config.yaml
n_head: 8
activation: "squared_relu"
rope_base: 10000.0
rope_fraction: 1.0
tie_embeddings: false
final_lr_fraction: 0.0
train_tokens: 157300000
steps: 4801
Each number is 500 + 25 x the weight over its row's rms, rounded and kept within 0 to 999. Layers, rows and columns count from 0. Numbers have three digits each. The size before them is the row's rms in percent of the matrix's.

# o: layer 8 attention output (transposed), 256x256, rms 0.0848, rows 192-255, columns 128-191
# v: layer 8 attention value, 256x256, rms 0.126, rows 193-255, columns 128-191
# q: layer 8 attention query, 256x256, rms 0.0944, rows 224-255, columns 128-191
# k: layer 8 attention key, 256x256, rms 0.0974, rows 224-255, columns 128-191
# up: layer 8 MLP up, 896x256, rms 0.108, rows 0-4, columns 128-191
# down: layer 8 MLP down (transposed), 896x256, rms 0.0865, rows 0-3, columns 128-191
o192 084:497468531529490495471514510497510563482493488483487519484489508549494457524493506513507441489499540488511500511527544485479501466499496507499472509466485518508501522502516477509499477509496485
v193 088:494520453518521496510475528500487498489542481535505497523466482532530505511514494501505502479472486444540525556515446481535502505483525468553534467481499511484490508509546522486508514506496494
o193 084:515481474473530526479524495515500506521520473477498466535526467447482524540527567464498512511479491556482474537547484546478465496557481542533499505524451496513487540496493502512493535556499531
v194 089:481501513511440503521495480511435508455484528458496497486476492534502516479503537513508479505521512497462462476514500523465540482495508532531518513506508512552443496508466493505469534452487543
o194 090:500531477487516506510530531532552493490467479525564510552476451511506521530464486511515502518461458501523514526534507421549486463504491442480518505504497484449493492522494493496507490506538504
v195 084:530509522504528506522513480468495530502532505481525503526524498448523466478457513457486492490456508513446483535508507516471499493516467464470504485484503503492457491494491489491485519489505505
o195 084:516480525523444484489492537523513483475455484519481527514460489527428520517534534516479520513516502510535554514506509437484494461483515521487506497482510487483532490481487525509500476520489494
v196 089:476541549461528498508496535513482484492490507506524501517567465521499492539477507456505472549488520523542502492503541479521481508464485529535502478460516520511533513485467459493469507502469468
o196 088:518507474489511482479533501479522457532485477535462499497480475496502497473503557488507528497472521500471547523515528519518482509496527523481504496505484470517444481513502481492549517482525519
v197 088:533516476492489509466525448461487477492471502512491502502509554567495491522489501528520457487487510500500522481519507497549478495535525488507519515505511525504511478468503479501489491479517505
o197 088:474515506492500476492487440515468509489484522494511520523485487448495552516457499513486515505502501506478473533483492486472519485504473481512516477511555443499501499506524547563470538507533491
v198 095:496505509449504526524503554497518503515547523461471500444486492441501461499496479510511524473495463527483533469494484505517544479506476496521493474501531538514525528490508542505471500522508483
o198 091:524502495536495482495484539509491520529517500490504497500469500454465481488461506480510491544536499518479488462481497443525483494521533491476535510496508509466463468549509513483526501472453460
v199 084:534530509445489523513495478517484525524493478491505503492496541504540490517471509509511527529517465502484518568501518494482484464510501490493520490475526527476532489479469494502493487499482509
o199 084:494472489538478520477485546493520529454537486497492465554510491507502469542497533471462489488458560508452515477499480517455521484498471491535523536518517499499496503504522508494480511472539505
v200 094:497528551445491532502501488512536488487516511519480491496507496517474470525512506514494501488475485508536494523530467537533535524564535466494506497519488539521541524505524505515505535443510453
o200 092:511501467560493522490513535513475475530486477479479508499492539506545503506477544472471500511502524499464517494481489510466540495498503491506490545510463515501503493530509502479504499529530478
v201 092:495507518499526449513478521527506502499498523489494523479500512509523490517514552470521520525521475495505537481479540499524508511491458516516494494509499477479477482498520500508553501491513499
o201 088:517499500463491513506501508489544541490503495520495497459494513524508506500475469526461532496454538519501489516511493482463535463491503514492513500529465474464506539489493500457495484528436507
v202 089:513500465555530524522495498499488513452483492438521498496497509456491514510541515499493477520511511493510521531484486493508486526523502430514441505479487428500507523478504469506496485533518484
o202 087:461503522489487510494500489472514531517495489529461491480507464548517523476487508461495528471441511447494478503517505512464472472486476463522505510489502518502475517478498519470449509490481518
v203 085:493540457525516502493523546567531490548462486510495525520510494509537478483497475488498468506516559500483533501527495533522509501500500481497451545540514517513528515443504518483516514493545459
o203 086:470534503485483534526488473503475516476536557467497513498486554513506513505463521490462512503477466525502496517499485492452483539473524477491524499477528500491442498492478494487490470505493517
v204 086:458549464470515490519459432504546490527484528538535496511504508494471521474468497504499506552482488513458472509508528459465483514469474531513526469499546521526483465485475524443507510523516454
o204 082:513462478515482516454524483469531520458544493517497514506481500529517510533512482487488542497530518512504502499510485537529561485503541470502483476472518479513472504542527471524477430453530502
v205 092:534476499490505509472489490501534490506524512498513480518533549501550484533516454507485557494504506482528489459499516535481512508502474501463518520489523480519511490511535495475502471554523465
o205 090:502480486544519481494467539488492487490519502515528495469484504486506491501491483502495433513502521496521491475481490521481496501486498508523459482476477556522467495515482495495507515543514492
v206 086:544466523549484529512511483518495492525511494464482540532529488499515517529510498475476477488484525526500505539508520488509505472509467561477501514466483480515511450497453466522487476513487483
o206 088:479525487538495512508517531496532495483492484503485490498469511485481490531502513515493485470439485482511491466464479466459518525510554487492455497491498507480544487450536477527490522547485513
v207 094:484462474510531475532509504481523503547489531486495524484488484510478456528515517497495499519517506507509454508448492449455504522508514510473500530516481521481519527517500522501510470496508537
o207 089:523512519479519460496498509520494547477583485449469482496535510505480509470510538526490504466511463496539560499518511557557526512493555519469510494501516465479547519474434528479522505496451479
v208 087:497524501513497510480502526473508480478557511525440541555490497466532490501515485490482513506513508507526464510548529508524544522492463540477476493485510518508535474542518519509492465525530507
o208 088:506464460555468493496507496519517455536509518503512494454494471469539511493500504531506504499496468470514445468501542524480469473484498514513493507525503515519491524473514530520477509482517480
v209 092:508487469519525494561503510488500471476537513516491503452500489519431498507491485492525526492496454518492517471528521509497527510508506488513524474479521511469514483498496543489508485534510543
o209 090:499498521487510497503467542482507477513505444489483515516475499463497501513519504494484491517544480488493515486485515487493474473499523523501501472530461489496484533493494523516488508520443493
v210 079:492484505506537542449493483515494528517532507505477484518498475495448468519472468455507472506450468499552480523503511452486535554507510470515519528501539524449463476489537541501446501480517507
o210 078:543508509526509498450480519487493476512461447489455511495510514518449522455522480518506519496508507488491484453501495492493477507472518499562497470514475539508527489489484469483502480467484489
v211 085:502479488467479514495475507482467530531511505474515525529516529548495497510485468488518521432503524523465504532517480515495465441496489537502525519490489515567481516494506508525469519484515490
o211 082:512521509523465482447483491558536531464505485510522499546478470499464526502544507465488529516510492474473507494491507517476486523457506476503451504502527479484523518500499506496511537537531496
v212 090:443481491491543532493521498498501532494514519471467519521481521499486502504476502517500502491477487457494467474496473503492514487486512520494474497504516484493488488529478550491506473521455481
o212 091:527474520491490467526482500487488482514513510488466519444540487509490475495494527523520524559489512495496461446526499527512517534503503464506533464485523491511497520448521479483488475489505466
v213 090:528506499509496499488480520482502512477504526463526498505458573477498526525470518505515471481506498504527502473455521536470520495477461511513507494517484501496506489468495486520484488475549480
o213 087:519555511516515513512520490504486499483496550484479534460455475504482476497501465471457520527500493487532514495503491454487506498508481495518529491512547509497473517500491453509522525489495519
v214 086:549528497439521508495513483492493465509455492489521462480528478514479491479515515475463508527522559526485504513480485547477479541504478523479506515475528533505516508493522438513510528486471530
o214 090:474525531565467499539530507495466497482529501553498559537484509465541499529520494495518492477469487480508525485549495493491534492467537516503521534522520512519485475492493522496476453523529493
v215 088:569503484526534512482537500460497482548507494524480525492486459494499489479496485495514527497489484487479472516507496495477543509508495500495513510535494490500539504498529487512473504489495490
o215 084:467502471550452533539484482501471476476526520481441503467483557482496540510513506537477479474487482466494501486524463537523510525523495497513480530515508559496531473493493504509526473497495527
v216 092:504553496519508543476529503498513495518517475513503517486481527482503485502478524482550501457497511543469510497492494489515497500484500494482502488484522474474515535496513472511513485504485480
o216 090:513512475510496504514491476499474513504503540443514493448499493529509486528502498488452524467485510452484482469485489456472487514495514488530518493509497505507525481529453547525484513529511524
v217 097:494488546500528521480465473498468510538509498511467518515489454486473527505466502478495477513525491454490509499501459507524477456482551470508471466484534485490516478524511488530495485524516473
o217 090:490534523461498532490534464524536507480533500545499499534496488509467508537513535478503496483522483490506470510490512496478526537490454515524521561477500503466476535450476522510518491460519468
v218 082:464504528488516468525486470484531495502473540467492516535487542484501509559513523527532537526496489492468487428496522503489520486515503536453514490537512557544527511510539510493510508517478479
o218 091:485477450486556475525484574531513485485517498521517491469512524476531498457484498532492502497512511480513523502478484538504475516513520510452456497494479476459510504483434503465470491463521483
v219 084:463495505492472498511509503501535499533484485535479540455470517482458518532479482521519529482539487452513496449516492457514506502544521456583511522511510522512483514513482501488458493472520476
o219 085:528476502497557487483479486483438516518450484504519499476512482499508494496495472481490464561442490492526500505508549521470481523468496545515520532490516490479497504464477535524518469501511503
v220 087:518487528490539492525484491467483519480513502489478470499476536507494472506534475520531528535504520481528531501452539520525476506491533523464509498517474486488486499496538515490497540461493540
o220 085:517518466464496512536511488509518496541493548484522490442543479499484503494515532493530470497518488509524497504479488469494504498511510470518515501477492496537480481545514479511507471500509480
v221 090:509541471498458503481476507515524517483514492530453482471530518535533505506507504513522479460492504458495467553494498575463509520533514523516540500518520527529494489516500494509512507490488469
o221 091:477488476476446506500469444488474524506487523515508464507489517472450541498496528513542548512503456496548521451528484493516477494555512531480476506535483514523489523511470524490460477483520525
v222 085:530463507496530522515509509500485472499468513534505481557486488525544497519489524538525510499510505495526468484530485490518467544494514490500472473485494518521531515508538478517500519500499526
o222 084:466529487549483529451513489449504520520521523482526530479540497491481482477524508480470554495496494554499460531500498518479511491519515502519501432526514521483499517519437513484532462543495510
v223 090:492489484491470509510513485477472457479462522543507503499518539507486504493484544507533496510496492523493491532479527509452530503487526471492505491532475511509533523487468542528509529528515508
o223 088:474510546494496469501486510535525539476515459498504483454505471530534515543524543512492493483490508442522499505477511503535498475517500529444463495521482495483491477476462462497489515524482509
q224 087:518447517486529526472458467502509457490525504521489498478537493508509543456518546485466509528516531446463535483525538502487512509480487555541451504497480517473512504503518495515484543488513578
k224 084:505537507497514434526455539491515519454520518493485479490515502532515513480507494523457487534443553470509486527478513493548496486478498509446534541483478483484501573524524500517488516511504520
q225 088:459503505496481523511526521495484529468523521506431517466525502510521524505492514537515486501462501540525461514461477491506483520458514498461489494514493498554466476510509492529524449479496467
k225 077:443477502507502522529511514528466513501458495507509482524526485502480515505488535498458483474467464497555524519507520481496560531484478548491474493504481479509461485515471476516455539469482504
q226 083:481476459501464488485525499515525513494475507498490463498521488496507531478457505471497533518476486475529571485509519524503546508493546515546490487513557487487529505548523519499505493478517551
k226 079:484515505458481464499509504487506498491502492507498497501498502524522524526522475554515495534516539490486519523480468501525478512504505515465465496472469474505525503519450470519506513492528560
q227 096:482476438488495514480495525560535542472505480492510507495507498483488517497448513514485512505504441505542564549469511503515534517517537490497537501493554524506515503524507480476511499463496533
k227 079:516516539501478465489503481484474508512499485513528486522478498521530504462509488498531492531526531523472530487493473462480504493539548485516508537520499512500509520505493492506544497516485566
q228 089:507511518511485493511471479496503535468519567550522489490487524508471500495522509472541464493451538508485511500512523558521510517544461509485487505510473485486509509502489517479467506526515490
k228 105:524501496478480545497477509507498475506502484540487505479494529502496522496470500529477498497442491468526505487490483504519474481514509539488504513494483475515468520464472503498462510486453493
q229 097:480507550520504462482513520531460485500506524493473494508495498509524506458549524521544480475460503508514470504508510490468510527523490503471508481519458474516499509490526519472491467540536441
k229 091:479506532464478503488508521469506507463463459512472499493518546487480506474476473503455522514468517540498484503471479477500494521487495545488536471570514519532466461497507502509445490515480494
q230 099:482511507477521503523521475505470529515518491530536525449488534470490535504470551541464519464470527528540496455547488446509520503502518515502487530478463504519481486479479466512467492517485485
k230 095:470507547528433454498505535516477533553489552455497495469537490506489495549492452497478470484549499537539477485527542514525471519459508495557484507495497534514489464534476527482536490502475505
q231 107:474549520499518499522518522531460483495506544472492513472498470517501513517465507520527479551501543510533504490504519498519468511504512494526513508488467482500551458509546500513522471512506457
k231 113:534495525501486464503503516488528533479517504548517469521498538484476564485507505497461457485459509516458497527500486525470511525496489493434518558529469484495479505512462477492472465529482497
q232 100:481493518497490575513524477507483498517493519498499493509532516492473477513481551489462512533481493510514485475503536512475490518507475492498489537509509506507483509500506543503506486486454490
k232 101:448523482492475507492453491503487486511529504503493500516503494478518525498466505467471491494507511508481499518466535488468520450501475522452475516510448503492477463510509492477493485495508493
q233 118:517504543530536473511522505498489513530512492510519493483500468544531484490493485512512491510496500521522516450521493500533572471492459502471514524502487502541473450501511535505538479481490518
k233 113:480516514473524524487531496499540527490526477495499482510500522511494536461470548484492506511458463516510527501468504488491496501519472507491509525539513520485479485488484501511499482510468488
q234 109:501519498487517475572460497429509527501473513547532511518460515484461485521551505497484480530482484510502502474548491499496474520489464558509495483489516527510526542514488502481510543528471509
k234 105:504482486518517499541478544514548482524479498477506510502497522509487457510523504508540468550520516439511521483544447509557499516502468517545488468535486489547524495507541514480512509531515482
q235 109:532475566560517527503505474462484509514519466477496473504465520561486500527532493474480512527483482499495518495536460522555452526494488497478519522510490486495461515457496497501513497505462497
k235 103:512487515508463491562498507489480532476507523525474465489470481516476465518523486492452503499485506492496500490520508523524496518484476503500464503504530533549486485476474528495482513503521521
q236 117:437525470534527516545498523498504513520514486539500502490508495502446501460484555510491495500468467555522562466505487500458482488489503490532494535500548512493465487499472496508464463517469494
k236 110:535551478488520492484459541471527508494501518514494489513490522499497473503487523494478471525482512513515528461551465509530505482492484531573469530488540491468508500485482440469522501491471479
q237 111:520525468497522487457491457456500486524476522485530515543516494529503467464500499544510516507503516491517489468496516496508477478494484519489531521513490526459543513549464489506490471503489517
k237 109:515503533495502525495523505487488474558501528513519484531529494511465534496473500467490453511483523488517464498497509448514509489463458521475490487517479543488511496504470505509507545483502536
q238 111:500467484514516451509524518462478521459523535502506515515537487541545543487507484511531493448511481522472449497499494510492531464521507527538512489486506483479451494474458488534493508531479470
k238 114:520477552554478506498499495490522540463471505497535542507544527475473550481471481494494498529519505478477479517466494461517496512511494530505492521511451498507481472457499541526523445480499490
q239 126:489524535494501534497530550451536480527514515480480488479534525513510507432504506481520522530479461505515516467519454457534500500543444483482516530480459482478483527516460472515496547512544486
k239 120:484474482495525545492562537505538527517522520523476462468490493542500518469507505454512500502462471525509535438520492504538499486553489499501496495475506484482484517537476521481507527523542500
q240 084:504543493467521479487493485532515503553497480497552535494457556499459483503531473492517553504530492493473509510523488499504504480536494512495484503507511516470516535467499522458468520533521469
k240 073:513499472526493445491506488472531536463525534495499469493500532524539537492491469533516516539518543512507489512527531536527518506462523518502488462510521496512499497508548490529504469459522492
q241 082:473471495542482519456502516491491492503493487520471488488547456499506569508501541473460515496523518451502531484465514497468520501476526506497498494493448496490518478522534495551513503481490543
k241 089:491526501468494436508537530536508498503544505498439470502483501505506519504501469538501493512489503493515473499494510497520492521503491517472513544481542477513489529541468483472488546497509534
q242 093:533511516489539441528527492505507502506471506470563464491465544489477477508530461465507531517515492477489487488549530505526485472508493511545498514476507534506519514489506526481509514519483479
k242 098:503545469518495511457479510472527522497509514518509536501470473489490487511497460555498508492555497513502471469502520506479490492528516484521487500513464522490528473496493487527503483483498468
q243 099:534456516521505494531520480495495487559477492458537481536472507491492498535494466502515514504522470454477468499534489500513530485483438488508489506486497508488491527453480487495525541500464502
k243 103:515494474512518486467477480522492499502475551491559497487496469492522471481495501468528504467536526525488489532488557511518481517510493482544516494467505513486519484525523492488540482522487524
q244 099:474492462465490490537439554487479514497511483498517552515510534516524488486474543492500496462487494521550551493485480515504537473504525499504497524520509510502508501491515506499503450509476523
k244 091:488522508486512484481512478521495502513513467513503478514470537502505546487497473518486524492485505482554509519473527464490475505488481489473511473493470502493514474565498521513497493499480498
q245 108:487504513508454481483488535501480472530484495522513505502520482483497535498480528498493481505488515508463521477471488491526512489452486518541503541456470542478503524480499522531489463496475501
k245 097:460508541490520525531511478491487504479489489515466496475521526488482488496484523510511497500475470509511504488505508503481507512501489506437506486513457509509466538507484502482456503504532494
q246 105:520480487475479511472477497472513473505456463538524518561516499495525482520472483485458498485542486502508526563478480451489497481464481517471481501527536536508491506437526506466505521512515516
k246 106:487527510532487490509498472476516497524540525483514506507475487479508486512494511503526481462554531515506498462499508489523500497493507489544500508486543513481500507520486427495548519497524551
q247 097:476472515506474475524521495504421436500538510498525482466554521542508514473527504552498491483490528495504501479466498476503523530502502511476517521538540488511504476488505498498480490522446462
k247 096:518474527504533483486512535503495507500525478469494523532495515484533494491532515521490498508541479475477535527506508481448521518532557513518533493472473485473462511511516506486520511519492482
q248 115:519539572512511502504549489505533458446493490508494528520519511502511534514558498496497420495529518465507487479505470476483512499533490507501531496510531450471501509520525514543467515520527480
k248 115:509502487505499547540534496479481476497491466535498499488538525477460493505486547514490520467490464498543475490487501486529476516508478546478528505457499515516478517521500508485484486513457535
q249 104:506487529537515477486488488478494516510505489468513470454466499516536489514555502505497513499507560493498496462521450537492478503518525489447501490481498490531536512466469514549541506530465496
k249 110:498509521533493521576461492515545494520488447526458496481475511482501504506496479499498471494485513464458483487481527493500522527499548500515505423481510486518491517482512539488486467468494520
q250 110:456488509464543464501458528516491465492474476532484493539528548490536529509488490526521525495479485508479494462491506482503488519485456482540485514519528512450460529467507474504544472513462509
k250 107:500541484466506497487531507508518496490469497540500491497574535488535488516484512492451520482505491472488501470545516492505549510505548476469536490468472512511506522516493518513512492507459483
q251 123:513513480489496510479540488503532474469500564477478513516468519508524544475472487520512469493508497467485467474505484445475436527511498506503473483504543486486490503492483459524503498513483499
k251 121:473499444495498535506522508512546521515487507491476481505480501519475521470511495480529509507502451448507495517535509495462502550471497521495505501486495506486493496465484509507487501502537484
q252 122:490509481517495514503505483496503448468526458493458483520507503511495460478491509547539473533507512496462523490510511437489461507510518492545510487496535501500484461529482512511512515527486527
k252 111:530528503509492492487495488487524488514493502524450492491526481509529524473514501503499550534519450497458490508464503446500484534490472516546522507527531505498491492533541511502489479505456464
q253 115:544489549500491510517477470472555519490483543498487520499492461523478481535527480452522507488464467515528536466457484532511471500509520504536543500520471529562461512486495519477480494515502467
k253 108:493517526510527494506469519500540534528524495465509499559476456445517498530487500488532493511514492451544462485459554514510488491495502504478515522517531477494506476491496499534450496522482524
q254 108:464531528486443518514481498481517524528496514538480469478530488483452438534482486496516494555477495530517462526502477493529522498483490515465471513485495502492516528514514503516470487488476464
k254 123:509507521494431539518568495481523501476499550502498483507508510476493496513492462529467480521515502494515520500497485459533542504521501495453475517508501490464515487564505519484486482511510491
q255 116:471471485496511509493508512521530517440462494533541514472506501514505486487480487513451504536484476512484515466506520511497480490526519516493519518477417500557491507539529538506508497532494497
k255 124:471525514479569468424450473478514519499502522551520526456496513482510520492521478502495520486513504472503521458495509503493479520514488516502472525484488471506465485541503503475512474486540497
v224 103:540495526510526510518543472505501526492476513517502513538494459500507457483494490507496502536508454452491480483509520502504477514456542484514481525508500540478513460492485457522494488479525465
o224 106:498470466450507470516434508493477518432483473478519484511513513464529495513500527484518498514527531472507512505473486505531493479491481536539501486524562508471563480512486507524497481477501507
v225 105:485508511497529527486442478525472470532518461483525499540470473499499476543453467512526454538511510498518498513520471500506441479475476505508491469504549479517560512509507510507503535542514456
o225 108:526527471498490451538473517452490515474478565462494463466513496439468486538492471511500468486516517492491484504515509497519509473534513498519492489513534541458496483495508460509495520463472539
v226 112:490463516507490460503477483553492501507470512525475497547529466519479492451478512476463501506493522545496491501530523511508508510458476539537522491494504464508528458489478509521504509515498448
o226 108:536511510507504525521494499469520510478540507500552496510491475471508485538474509485499457490535504483525532517484439476511491513543515532526501509540503474503492491502518493505498504533546563
v227 102:493514472480542521544481521511504520499498499514490448541538481473508453525507509511493527501517528490497485475487524503482492536519573451460510517471483499501516504441501485535516507433449496
o227 102:476514470449538499482528481493530503504494456477470515478524524470474476477434462516485432539497512479521470484532485495489456502497517534502486492493486529452496493482477490540486481479514525
v228 110:512525449533513493484471508488536547473515475563493483535505482511518509507531537498476486531482536474489496469511513520460521483517448521506517520494505513456495495545542496492530494496469485
o228 103:476493525422500528502491488441499480479429465475474487539490524493520504527549493514525492530510486506518487501485527451508495500497523506485491469485500517528494511509460525535514536468489503
v229 110:546482501484500528480551509492456508493504483482405540510486493503513468505499485533490423524495494567463511473529517471482527471537523485475454514510525466514469507508515495523485462501514484
o229 106:512448479473513554482490545449493486444514497505553508540490518477510520461447537509457524486465501528482519521525539559486498507483500506543472474514517469497478485515476465523512471505531538
v230 106:490476486507482504515524478514527489500476486576537543454514516480479439502497498480492530485494517545534527501506537520483502493501470476493456539489515514479458485518478547517516454511475510
o230 107:508503502526462514468536506496488536513512477465435495519525450495534506552517469517492499504529507444475495508502493534488510529503540502498532449496489520512502444507523540463523483502492528
v231 103:476469534482508520527509510515496507496464545476522523501495536480540499504510491523503459515537526511524530499541499532460462476489479513505489487478521532462481462509520479525497492506499498
o231 100:512464468473502500493451520543477487501485515436506492508507451517487489509485543515520534459514506494482512508529484529483523477497509525516487499501513510518489517466481542496498513501485468
v232 097:479516501508469482470547464491498478507471449512483517517509490509464482520565500509501477509458474494463499500546491524498561473541521478467510530514488460491518528509514489484448476514517524
o232 097:550474498515545521482521500439494556514478521496520461500501551486470540502499519543502535532518520497500474500520511461483466445514506483543503494530552495475469510491470470507488479516447481
v233 098:478511471491496443522436550480536527501468505498484516524512518542542487509495534504504458527494502477536529499505481490522499499492489547502515505452527528513535486515474487461507468534513509
o233 100:569446516513486511497538451509441471517505457459507482483508504499490525526490487520489519481517490490517504515524486549504527535502509474476510482532498495505455507519513533490522453467528501
v234 098:489522464517540497490466513571466501484517510486474493477487533494489503500523511471491531510470504455503481454547490466473522486502523491555499486516452467470517471510545487507531519516539459
o234 103:484461520500468504525543483524519518477512502499539532545438475498442511503534486502521475498500503544493497518475509515456525503478490504554491530456533503445525487497513459505502464505489484
v235 108:508507491522525523520509515495495463509512499522490512479475478495514525481466503462492481485476500510489474512467481554534486519548515476479551490501488523522481516480480507493496496512528485
o235 106:435511440437511528509493452530492512524511491520532512505548488533465491484498503518500489473431494468506528495496499508508530495454481471487463568506478505490549539521514461517481504503508488
v236 108:501512494518499501489525481503515468507427535482482515527518482506541530523497492505497495565473533558523523499514505547535477487470476512492506497471492480494470545492497522511518501488521480
o236 103:542472483480494467506483487533432458504542487523551502504518498510521507457503524509475477457501531518481472475512458484510514510483510511492513465498528519498523552466493492505524491498483477
v237 110:488506480500464506536512526514513538531509498529516470499494512517477523455446505483496512519522504497469520537494486480519523476514480502541498517490471582498491520512498537457541499506473492
o237 109:482480532504483483483532480519518492496469497513497485528472471546527541540591489504524549488527486460522520541502516502475485508469491493498498483477508466489469487468516542519484531524495493
v238 110:522509491495503503501514534507501478489515480534532512529498468501504474531509467485498483477480513503475512475506490507464446471452445504502496524523558535544529475504506469500473500528500486
o238 107:534513521513518498498481537448448497518520509493478481504505532504504505473484475507505489501519479525555537528485566502509529508504505508526515468484493525506538490589498511428541473509510517
v239 103:517509439473511496499491489456536508463541503507478499461509507533493506478491518524522466508520487517468515521529474517491512518503466510467509505515555479522538544467469503516490543513506503
o239 105:526492512543513506526504506500457518551470533489526535491485496468500482520492503475496537557478503526472483481518545482512479503503534508513493512499506475522530512515495495529504512524500520
v240 105:515508545494494529496505517552546500521502548483502520494520475498476504511475568500531516508520502457488509496505510499490480499529482486500491461507494514554449509505461457482475545481485491
o240 102:532494458490492478503501512506505501458478486501492488478496484484487453493484509494531464432483488520472476500496481479506468448507482467504472523491505520512496476528546506481526494469517523
v241 116:536531485472453484498464485477515489510485507464520482523497503516497499515470481480533511487516512508461537476492501513514492505492514498453528468462488534533442494513498461481489500468512512
o241 113:487489522501510457536502511506538509541502503528478478496529521486528477496509494482459507484482481514469482552517500488492464523513449484464482510487512528493522463497489510483507462499505508
v242 114:492495520516471476512466495475504483520450483524503539487531498466478511516517496501524531478477544466498536474479503465470483533488475497499502475501510502486436503418498474503516513465438466
o242 109:497502482508479556521511499535497491519519522497486501521519466442523483570501540493503495509517505506514441565493502471488485470497530505501471495496486509509537496522460531459525506496513485
v243 098:493493517501489468490475495467489485471503543472500544451495531518551460491512535520500482494561491521531539469499530486505508493492478547522469521540466502489507510503538537549494502463476493
o243 095:524491514511505487493518491453510492475523495557500490498513479487525463498515492496471504492499534505501463493493439497492496501448516460482505453432492474477517498502536513453513530514424498
v244 115:547502578529478487463480506538488496500508503525509480505483521506512502459523519550499462467525519457442500518471554515485518582501507494502507511505487514478462476519474496456461506512503511
o244 114:483498477465455530488499530481542511503547549519481470451526525473503512472465521519481516480501434481495488506512481494508506490497446503487485490493539540546513472495515488508545515474521496
v245 105:519526522496498506499535466495534540506489531523533505498456484512505520550474504485498492512490515456491527505482481483489519473514489501426522459506481504522522523520507522508550501517510550
o245 103:510485565534461498477501514489549459487471440510485505553535508516535483505531525508492502489479513480503517505486501489482452500491521450525482509543521538495483501474483549481525523513494509
v246 110:495503526573500493465486491514508521473516544529475515511492472514540502502499472477485534509498486538501448496468475508528493550527518456501460478526546469504495479495512491539529502470488508
o246 105:440546470466433476536494489457508472481508471523474509495534511497523542519491514472465507452477527495518534515510496484501448505470532521535502461455469493488502487486507496522489487508524524
v247 105:494472485460477472520499494470527492483517530454523493498489524490524541456478463531462505488486471506483536469473490508502524505498530506455465495509505485515499466527473531462514492517538479
o247 106:469528534533543502538459487483511543530509513569518525493502497511456544546490534473528456499495487441520541547474512513513502494505455504486488489488526508502511525479529464531478481532505498
v248 106:520522509480540522490499496470473542504505480478507502528487469510501491531473506443506486514498492497482521468530451518489476504497456464525532523496494517489481504498510443496445482495497445
o248 106:452470500475510474513513506511538530546539482479520482509507535486461496538479502494503509523511463498557471502496563469506488506487511518465523495478545526517465488559503571518501477513537535
v249 103:467525518472491523437511511534534501469470489522532501524486484545494494511495477495493485539481537506545487502460465511483547534481492487513490487498459490509523502506465497481499462470499520
o249 103:486497494500486520538459497497531541506528513510492525508505535482539464543537521556506494492481472459463484482506526503529512516551536543495495465500546505482497507475495507507504499538506525
v250 099:496529484514500527490529501491500466529560478513471488481519464466526457476511458526487536484561532529504503504498512486496496524498544502520479490529541465525513494515514528452494523481505464
o250 095:521526465483491481477516514474521507483452473532528480521507483498509522478480499537518454466558456460519519524501516543532511503485474521464486500479502505519486501539499504505460515502476515
v251 096:502522472485501485521511489476485449483497509469513526471503515508489508462502504481504517525531542476494544561463541514504535497519489545488499501499455538485528513469475472439524495491501498
o251 091:499497506445443502482496500498499495474460483539490472462525476525517547514524487511488503477521524454503477484494471540500498490489449482517495514513460466490480536469502522521436515507488491
v252 097:488490473495508462526517528547511504535507526514512485478490497532494489527426540523496477523501523483476505456470498489490513493472498474516477519483511546500450520496505529479513456526525511
o252 095:497527495527491464491480471500510473519494446444509484534457492520464483491528454552495459467498488444515486494502522509468462523500498507497490478470486520469509526506502533520483531469564459
v253 104:537456501499500500498523474487514504486510487466506504493477510491505505462494517516494489477505459495466532491500534489497525475502509467524527488500518450495471515501463509493504528499499513
o253 104:543502488534525491523516478493477513478482523510529466510542516527487528500496500471481473532434497516481520530499469503539505540474494493502490510553479495577484547496472483480476464515523495
v254 112:532522506477499471480505476473479509498491518500547491495531511501489468444481512464498486434484500526480517503520488460501501525485452484503496491446522532520505491494450497431544465496504528
o254 112:461483523457516455500478507498510498528539502501488504491482525509513498486514512521506512490454541500449527475513484534452501496508512455499546508538452526494490494478501524501479500504500479
v255 104:493509490505499529467535522502486453488491458490516462533502492534512485527514503510483470500519511526471490533497483503534534489469515486498505507532506512465527492463466539500502469512512477
o255 100:513504478452511524505507481446536506518528462521538499462528513475445510503463506517527509498502525484530574549514498531482502508576522516536560497497495472508540533510503493506491470517491486
up0 097:490541504475544544538503496540501517477456501478502502514494505445522501498519515487484470483499469482515498441469533532532517519500512485525484537486470521448551507484507503503508534485504493
down0 105:506520516538469463562505469498476503513499486562476518516512535500460527507485494526484502480525477509497481487551514461501440546459553487496497489513527477464523522469506541518463505518523555
up1 095:511508497536469475475504542510559499422526485506504488515499481538495529529486485566505479475494490537470493500495459529517501479532469524499505480460454495505492480486505481500480536482493518
down1 097:510500486479505502467498465492518495503480551477509520452490449515506479476450446537504484556540488499505526479511521507509502521476516506499518484494493522530494496499521437481487511523484526
up2 096:539481524502537538510469534541518474516504469490513465554495487568517549485461552478499499436469513515513489508543494522519500502520497524507547495464489473484485484518492474546531475541495534
down2 097:505516489498517524471542531509498488507500458485483454521495527513548474492516501492511451497499497535496464471513507471468532484485473500525503453518544485525480504481534506496486520492544531
up3 101:491462508516503495454485456486493482524475492488476502527529516522506504568506496456487501510499496468447536486469494512507486507511457527536441528499484545524510507497503521522506493488522464
down3 106:507497520495501465514523498522486456501516499512475458489511536512534496532468494483482538510530518524526523496480467484471547456528508477503511519458510505463508540511510504506503473558477487
up4 103:511475502513544525496482482473463497466551469466518504541483417504524499506504515497509496522493530465528543497501454505474583494498475522491507538492504479472508468482504542492491485548529494